config.yaml
head_dim: 128
norm: "rmsnorm"
positions: "rope"
qk_norm: false
attn_scale: 0.0884
init: "normal"
init_std_down: 0.0
optimizer: "adamw"
lr: 0.000597
beta2: 0.95
grad_clip: 0.5
warmup_steps: 269
train_tokens: 847100000
steps: 12926
Each number is 500 + 50 x the weight over its row's rms, rounded and kept within 0 to 999. Layers, rows and columns count from 0. Numbers have three digits each. The size before them is the row's rms in percent of the matrix's.

# layer 4 MLP gate, 1536x512, rms 0.0395, rows 666-699, columns 64-127
098:549437451442507546392420496454515549521488539549544406576510531513465508589492596490500510546409523489604526465518490531550524521484499556520582475514501497486487478601541472412493517472450444
097:435527541428433448515504482548441581552457531409579422522504537437513487499437569526484529490498410567416430566559562457668492458576522602453505521584482510545468585528648503564476563557530491
098:460539486539524471556500580574488486608562487476594565475453495511514467580480478485462460498518542578522492526539483470538473509476548529470488507547563531531579450551573498618541477459453519
098:600531520441455555546584611542499462460521571497614473566555464461600572494501485458509415369467554495516495453492516494549485439490475494547494508491469535483419532478395550463559492504471518
106:506469446484481420564446495520474441507568485526509455553409487557471533510470551519518460518537397568468471467439497510533426550495432441545426549497514439555401526560478453529481486445574545
100:492354457453581412457556398471467496492531497600529458563547514532473464558484544502493528492528530590534511538537546502503438522546530568505449464409584596518482524471477472410514508575463625
097:496466405499551556539432513590406500468536520494440427577424545467461523475467560458478495482443452517546477490457488382532497417495626589478431467612505548470536584477436510495610477563523509
099:576494483456497489534487529530472616565532494484510528530556539486552464523424549507519472520478491467544488444520479560454539500516503470593507491534518455568580579542465442624436478488466452
096:445445503505472578604412631524442520459531515564515532517518574481445488543459457497533574437482456434542444442471512467499368485494554467578478502490531420545495451525545509480526428490530524
100:497416461518530503584438455500408456390500461591549451627479522452426358484546483504440485492440487502520522488462475485457446602431509534456445510445584505594493426514442365426527495567483468
097:589442407440472516457452529517501565595475480477463423531465578493519596494486419517516449502448445554406565493482381551535493450461490487507509498551545521499361513464519517517460522388439521
093:482516492549486492461410588519509467522520550536491512560510486508531441451421525510567474488502477464493490446409456568513468493358532450465542552575440520494447496505462477503543498516523460
104:568460533541546559507507531505573516566510518462552509428461510456476433474495524523496519462499525421547494455603521498428542530546458509456489509514538526503595600591566526488517505469544523
100:528434455534473436486439401488519528542461449545476443417497498483570498500511526522515441426539521586479532475419461478483426520519496561499610519457522572510510472496549503517384464447525482
097:552442527617407461436431515468420467562522479500430539507482446583537520442492501426571462554496547490448492587609475437552350482456493570570507476495539411556435461460559499511579516514504534
104:550467456518484519400496506455542453560409506539518462552424609508522516478418465531491502494502481463506525474522487572466497409551531545406552437481467536449433452416553454621535491593490558
098:498515455576383595529431606520402444495456566531537523471513520467553515427522423442592463528463599550575525512552520530521569543451502519557467524408425478521515527574582537459559519497546473
100:613494475490529482530572468516621541572396456471610501481409471536478538438382559490507512440599506370500354500534493477530477453571489479568517509565568584503471490351429519564522449468483529
100:452562539451494559507531575510545451566487566509531566583470527604604574555533461534506613441520468518474473471449530448531398517420488456563522506420504538451455497579470498448404503593565398
098:634492456601457513559457501455511466437455496474507485560471495479572482594440447493531429493629506515515414541412488482537437471529433507569556407583530470401517505510500509550506520475578518
098:565454453521460466501480516429481521506533502599587482553566517532494566536533434561441550494588613490477550499484409462453528522533513507462465443540480557547425537523468518482410530526457589
105:468473448521561578557536519417480432486471389525477518393511381575520468593423479440385500490533562384499544423452593529481567526456559518467469495512531591475450462541603537476510457544538534
099:520553533499509540460579567457588520505496452498538535501500348546513454470535550421530415496536564536590513497549477450480484525545509598446538496534513555443505444521538496420532483502597511
096:517461562499542528544559483528495502525328376555562490528511461391508460490440411466508416535416590491529482528470504439489541504505451513555479487541463536549496522531516432427503436509546457
102:501489488341477535500505514475490584495514428485469419463432498441422490534586562414522492510505555510479542532488529540511533488541527528496492429532557486444493605478526428472491507464561482
105:569436441444563456461471502497419461531484446526627472520485463562533530469549478438471393474593603400546477484519430475527503492493490538455495431483599499521483572529514513504552434490590461
105:537541500563520501524458553582490475515483502524519465488533474448589578489492384519493344464578550525578466434502465546510589497462510584500448473420569477539422474406482452490469511457500501
094:512535489526495475495532491554447488533545467590501481517510522562490472560496440512463468455488498500512525502424504479539502445522524546492520476514612473414475459530498448392482465549439515
096:426514417526528504483479451607383433463458482497541392479480568498556570520507500467502534493448408511459529412567488511477528509462461578502499407514550546501524507457559372524484470546558513
097:513390505482508534550538465433429460425369549514546430576531552506527479515504412521569461519419462567518560526470417526450507497497527523578426354505530476552500496540585510456489476497572527
098:594472426497493472505414577451504499545521470480505439513444465484502543489479486530463478499617555563468465460516518570478547492475516486549630553548475542535519476461472414591495451571421477
089:436423507558399436537492440547565509371550445548468535487517495374404464553548464467540549520454544508459467551572529575483608624600417457510439410490595491482564476524618438449522493490519527
101:472526498565541431469532466442505474530450528491551536567541461429539458588443487495492497476569431561444469519448521559615516454410442541490431548631593500461599462483391515512534585533536529
098:532542525536419496456492569528453466467553428495574549429509547529414494539517424475562496573535437519489500484533513446506582469477543499442560455561421444444405521510445456574524452488592546
# layer 4 MLP up, 1536x512, rms 0.0403, rows 666-698, columns 64-127
099:501494449471460486429471501502517421413516534457514507528537473428505586502506486495533581453562511496499552526442510481494527507408479500495541438501447471491478534450501556437546544487567441
094:471490479535451456463503490475514556494442416481511429517587545541552463596533556528519561534560531512585449544487482543425534517460533462534471524414517553540476468492497458513416535515576589
098:456520476404481415558490584531545510476461538515437538503513543533640506540600532525507546548505514444517438538548417436496484616430583525452507574434551428601467480582473477571528484442544586
096:548499542490467420470553516495545555524543566531467471463466522537425481526541518562470533595503524584525483495378506524541460490543555525497448485544429473533493477537526462498488480457461618
106:529645604447504496521558566499479567521510424544544521543512514542521435537580561419487509498470474464402487532386459548574475555474432523548536450487564549512526536519511478549479494509478459
097:500484561555596523558492435509528460487485457512438445466602406485478446496469561508569441469527432545582478564506522441493622437560484527558479540495491520470559662526506527497493534493626462
097:502475523502495508632556555512497527428575531561471393552422503509456435514506506518432485552572491450488462475314499424583530440501563552500505615562565551419520488447517449489575510589518544
094:483521516482494513459471427568520415457522474512513438438463558411527561549552516543444510592524402490559535503468498555440471488433438556590495457438488576590506436478532384583523465548504518
094:555483518541536477438498502491353485523471487510508380443445432520447537519556485493497446607675483472517547541456477415440504467597457417527451437527471481470468495502517493484492515541482396
098:492471488550574529570431548464509481487509464500477549511555531424512542441576561479541448488523484492549488511449531611541529467359465547465566442501512408504466559457547488477592462529551481
095:497559461523528511569524602443483513521487484574666542486499466522419413525605490444495559463503604497490557507490515450459469422457474521478479460524577475535491545529541461466494514388490483
097:598499517447528478464613443499515567426479453556564471532516565540453574549575447507504453535562532460483618495495430441499564455580417496591573498534558516415551505481448502476447501563442508
105:485486533506474397463427493496516482502511472519496489543547479502526506598420468500535477502481563492519456536463550521465560520573527561469523536499432403521449482545536489474577506516488503
098:506503494509471531606557544482509545371549482558506514520503409520509549483525542496514504486468506567476515513587536538497504476456490469511570481455541436587591546509562524423551475565505526
100:529416527535455482382469468560606406438508441533464516504532427701557503548517388392503507529575605536414520523521612432532421479583536460487423525532517549552493474451556564467531555502487529
105:431456514548533453576431521497396530470517528535507498506568412421515477506455457493511472435481492488579464476479494408617565510461506534524443507490507430623415466420425419408548455414442545
096:558461472506642538563489458543438445524605536500500449466514506400449442527526447444482482420553468404558549487424469499403352507513513443489552470513415453434496502496518376602555464472519514
101:442452546526447430435521468501579458541468510425510436419534527601471548549524524546498551554584547520441531463591549494606575499411495524536495484421554505456505523492544463451450532477498534
096:487412466463463469459563622473588496450447455439467517445528555507503540416478522504643411528498595504461450486478420543556519481547548438451509529504589580503601491533511471535518429438497430
106:463469477479544476457424540509395514518493420600427381534544494520410532449610485489460495552505486474517455514443508523463560545480454511518455481435560458522498474501359474463428528563502411
101:556488535566570547505485463568500573463475481499530490373514494391462414536413419415530397453476448537499388491458533407431522466481529507461476573579428483487524535436534506465470501529518464
105:480490577440562620545492586422599501542462504521481612553463570507471458402547492434538459496484482453452457447450545588525488501464609460456495529520542526562464555500483537503497479557484469
097:508477597530571443518485558514505625513447473466533429420537533471410481515464463482540510490587423419601507433465491485416520529485550556481462578443513388551482365463472473512411534483551493
095:538553535493493466507431561505537446476592422512481579506458540506437514458451446426535520508531486439496514501525527424487447392544506500487487512576497538614471480479536418552507472511464498
100:458404535443520460537470484547431524510495475543470483565540504527563544533437477543535467560468488571464523544530470515461534502409534504547519477462483513521443434494496490486512468535475581
100:505513499550564461488587421436538485491435584451548485426539459507464514547477461498430542583460343533475480458447523565555526448555415490525480431504394534472483483579588455506519471501450528
106:521443460499491497573546447532533510494591590521510558545469559474505441545455539408563511549516423461617549473559506450477587511507503403475514543539513481455451459507499430444596448499336449
093:504549558455477510432431477571552535480518414492544561553454499511476558536484542494468548489511543481525514405502458474531418458528517464471466548561473555528382569517471521605535455446428523
096:451454477482566543410457531464542514359456520484473499497394456604489491503524535467413453541476463535509571566311538520441504521507578533540504470502440526472518500510507499454452517444513482
095:413524477438528561518565491469403577483368440368425576516550495507501468472530487518519466497452509478507497485542569467592414604485544448484529494508514540467500438482468413515475491389492558
097:468694549539516545465545568446426491519604493534485467492531540432530432407479517582413547463450544452366498468452513535546527499637676397478471526513538500505482550524474509439452588369566509
088:521519453590463506583610521537397430431579510517501511477467500473519469545534536507479643425568452415490554512511516451470457542493522542484540480446565434515479512507606550510595471571656554
101:488481464556619526522518506546500454563515469597505477593467505499427435510528618499482429509526454520525576424535518511485449450500461501491505512516440428481500469508520507459495476539516520
# layer 4 MLP down (transposed), 1536x512, rms 0.0369, rows 666-698, columns 64-127
097:482528529535510510586487502514490541583465498475460542402458618510494546467472511477568482529576518468507541486573466523508501609609543475565407568499562515535483498424561485498498515508465457
095:438470465450554480431470581611582424474546614452509526397448380556481537377462545553512363447452459475494502431529527506595530444536417550477535439506477512534600524453463596436478426482490457
099:483444561564534591501580479441519546463560495418538529436536546429431411547447558476578428443544539442471480501492493507546490468557473574482510399557435574538476480466560478407523531491521487
097:490534503457470485536494555452561495472420486473499578582463549373489509478493429543571483494498561500524536509553498476423452541490539494542423551518501538453398592465436564564463520408489544
106:436506463504468479529518364457610338595442377504505566518438511493598525470502503517471459533527466549487490528509469491531409488506455447465450498543486508516480559372529527451498544542482494
097:464594461514471465451502590610412503492576564476513459513527609482473545530487462460519558527529497449424571531486469520491524526485524528434507522461453463606472454566521445525360556554397534
095:553545383478526454488573485512497498505444480412466467465525576465494535527492488444537525467446461458479458542520446526511474549453455426506548500493503437558566477538485456519499623562542428
093:458417529424549481541529489530426537560491534538538474544525530542543477483474450517522581379426506491493509515547457548543482468512551437377448523539552453494461427504480504419568607595528536
095:509572568428484511634526562491524588397528541460488566598601546435411457472461535544515575418415543430503420515520422567491421573412459453522512519496501572495478565489499499539554594496571501
099:542515544452463404400448473469514492551580523384463580475405433554416450469472478463472595549520533484453422453502516511486497485548471483523512481517515548462518451508496565537419505401460515
097:516505555538496466519433500414452545476548471452437411497569491497458576468440466557532507554503472546539503520577580525511551578505475429485569458536467587538458528505551594545580539511436468
096:467453538522530429501454529529506528472516580461422549483562601496467499440453543481515369512525505571519515434469511553502464454438539460502596511574592485484498434452498552543461621598438530
105:575476469507516542595636459456532638554450554478478482454564493480433556482484487514510514544502476471465505415446491558448468500497480487416489501527496565518606506446516450532518591487500456
100:491481543570493444492543477555528474458508558465474498474502607498483480541469563520481504479591484447518546501455562418559534537476499524452489510554466568591461499530482468567411609509421493
099:491512521467505565545577520516459520535470510575569537432514487551487470517547507536571580381510466494529514486495506447520513514513462448509518493403508522452548529622506433551440562468555438
102:581449514432478446381595478547479473556470539559570448585519611499448469560504542566510536488504486472456531512517524532444545444552424542474500546587602548543477469527453484506540484482555467
096:421604501562370506373465514489502460485509463509481543515536490561515478472522516530450540539386537534489460503565497509581576492461412486594431446446422537513579454527481616442469374483472546
101:545468399584575544417547493427454469511470465555520504476508510443485514504368570459504457452383506428467482582524414570448478477560493546515540527611471458522449518489487490462500442463533516
097:501548520519517484526470503552525503418565420513534460480545447519518352547512523483507514484450491466518544563470529525466421424480504562583494545454508416543440533491457451474506578503442504
098:572528478490485516436448530480544528491467416447522421448556481565517461465507532533486491520513474500506599507430522576552461422449475507448486426514460480527450472486545486512498429580509490
099:473466457604495448467573505448444529563458552579524444487412512614506570441523427459422539525519553502504578491545532480518490559505563553478536538564466552462513551532473523508398499493486545
105:537481486538498498506432436532431506482554433441529466434539530596426466532493517505418549620487543448532542465475379507518586469519474491482453448536559462469478511414437430466461457523506539
098:471529520494405531599511491449535502438511456497457569622561493520558563527582551520508520548452492573445436511463518483513508470525431463545404478598504561491559635437392560508484608496460475
094:413463584531425496554600446404504544539416400471487504468501469512474529482557551492520438483401442477465515500339594493515557513447495462573544494447421502420534472572518549445439632535478575
101:412555517509524547513455439490508610467559511508455445387444536494416558536529505476482429414467595532513522534444525539473480459518525517490487513426536464445524513523611529556439556499501470
099:496508501456493443519490504452496535568570431535537456525510490494496511431623491551543537489584635468488560523495432515478478476421614594522539565445539449478549548472447443527430428516637521
105:412496549449560482459507509549469490456560431433518500473467515454482427559452478511529545359467458440421501488465488527550558421421525472443458459392497507519505512486478479530477502629552542
093:518544526526535507594489510484565554549484560507405456608491550506527454500568572528398500522489546502483432495451528479569518486527513505564459467507458532499595462545546503381412634574499504
097:508525456496450510489531564478479421536497500583464541532558454449508516491413454561577499538530530515441518446556598519589449536488452559516484493440436518543452418463439532451579547497509494
096:626641472455459454494399526506572433517568533554535518491491520547465548496515510475482508453567535471516525473469511533510554524557460602575462632474501522514499410556556588542466493581476555
098:475416510506452507498493394535516466496436459463423525515490555498394524538522545511517507548510485487545561447456518464456413548409456484530625455556490502569555401577536504574505370553431478
086:525568525490480532431483495528612523531450504509459550506582433585532512426523487474542459581470544536492459463441690448608512501442512495567459547553444531474448452549367516541442678445418532
101:545515538437510507564557506514458491578468456528563542439459523503545558499525522512506560478516523424531464565422448533447438539498448399479485502460545513438497555532496513532388510484519490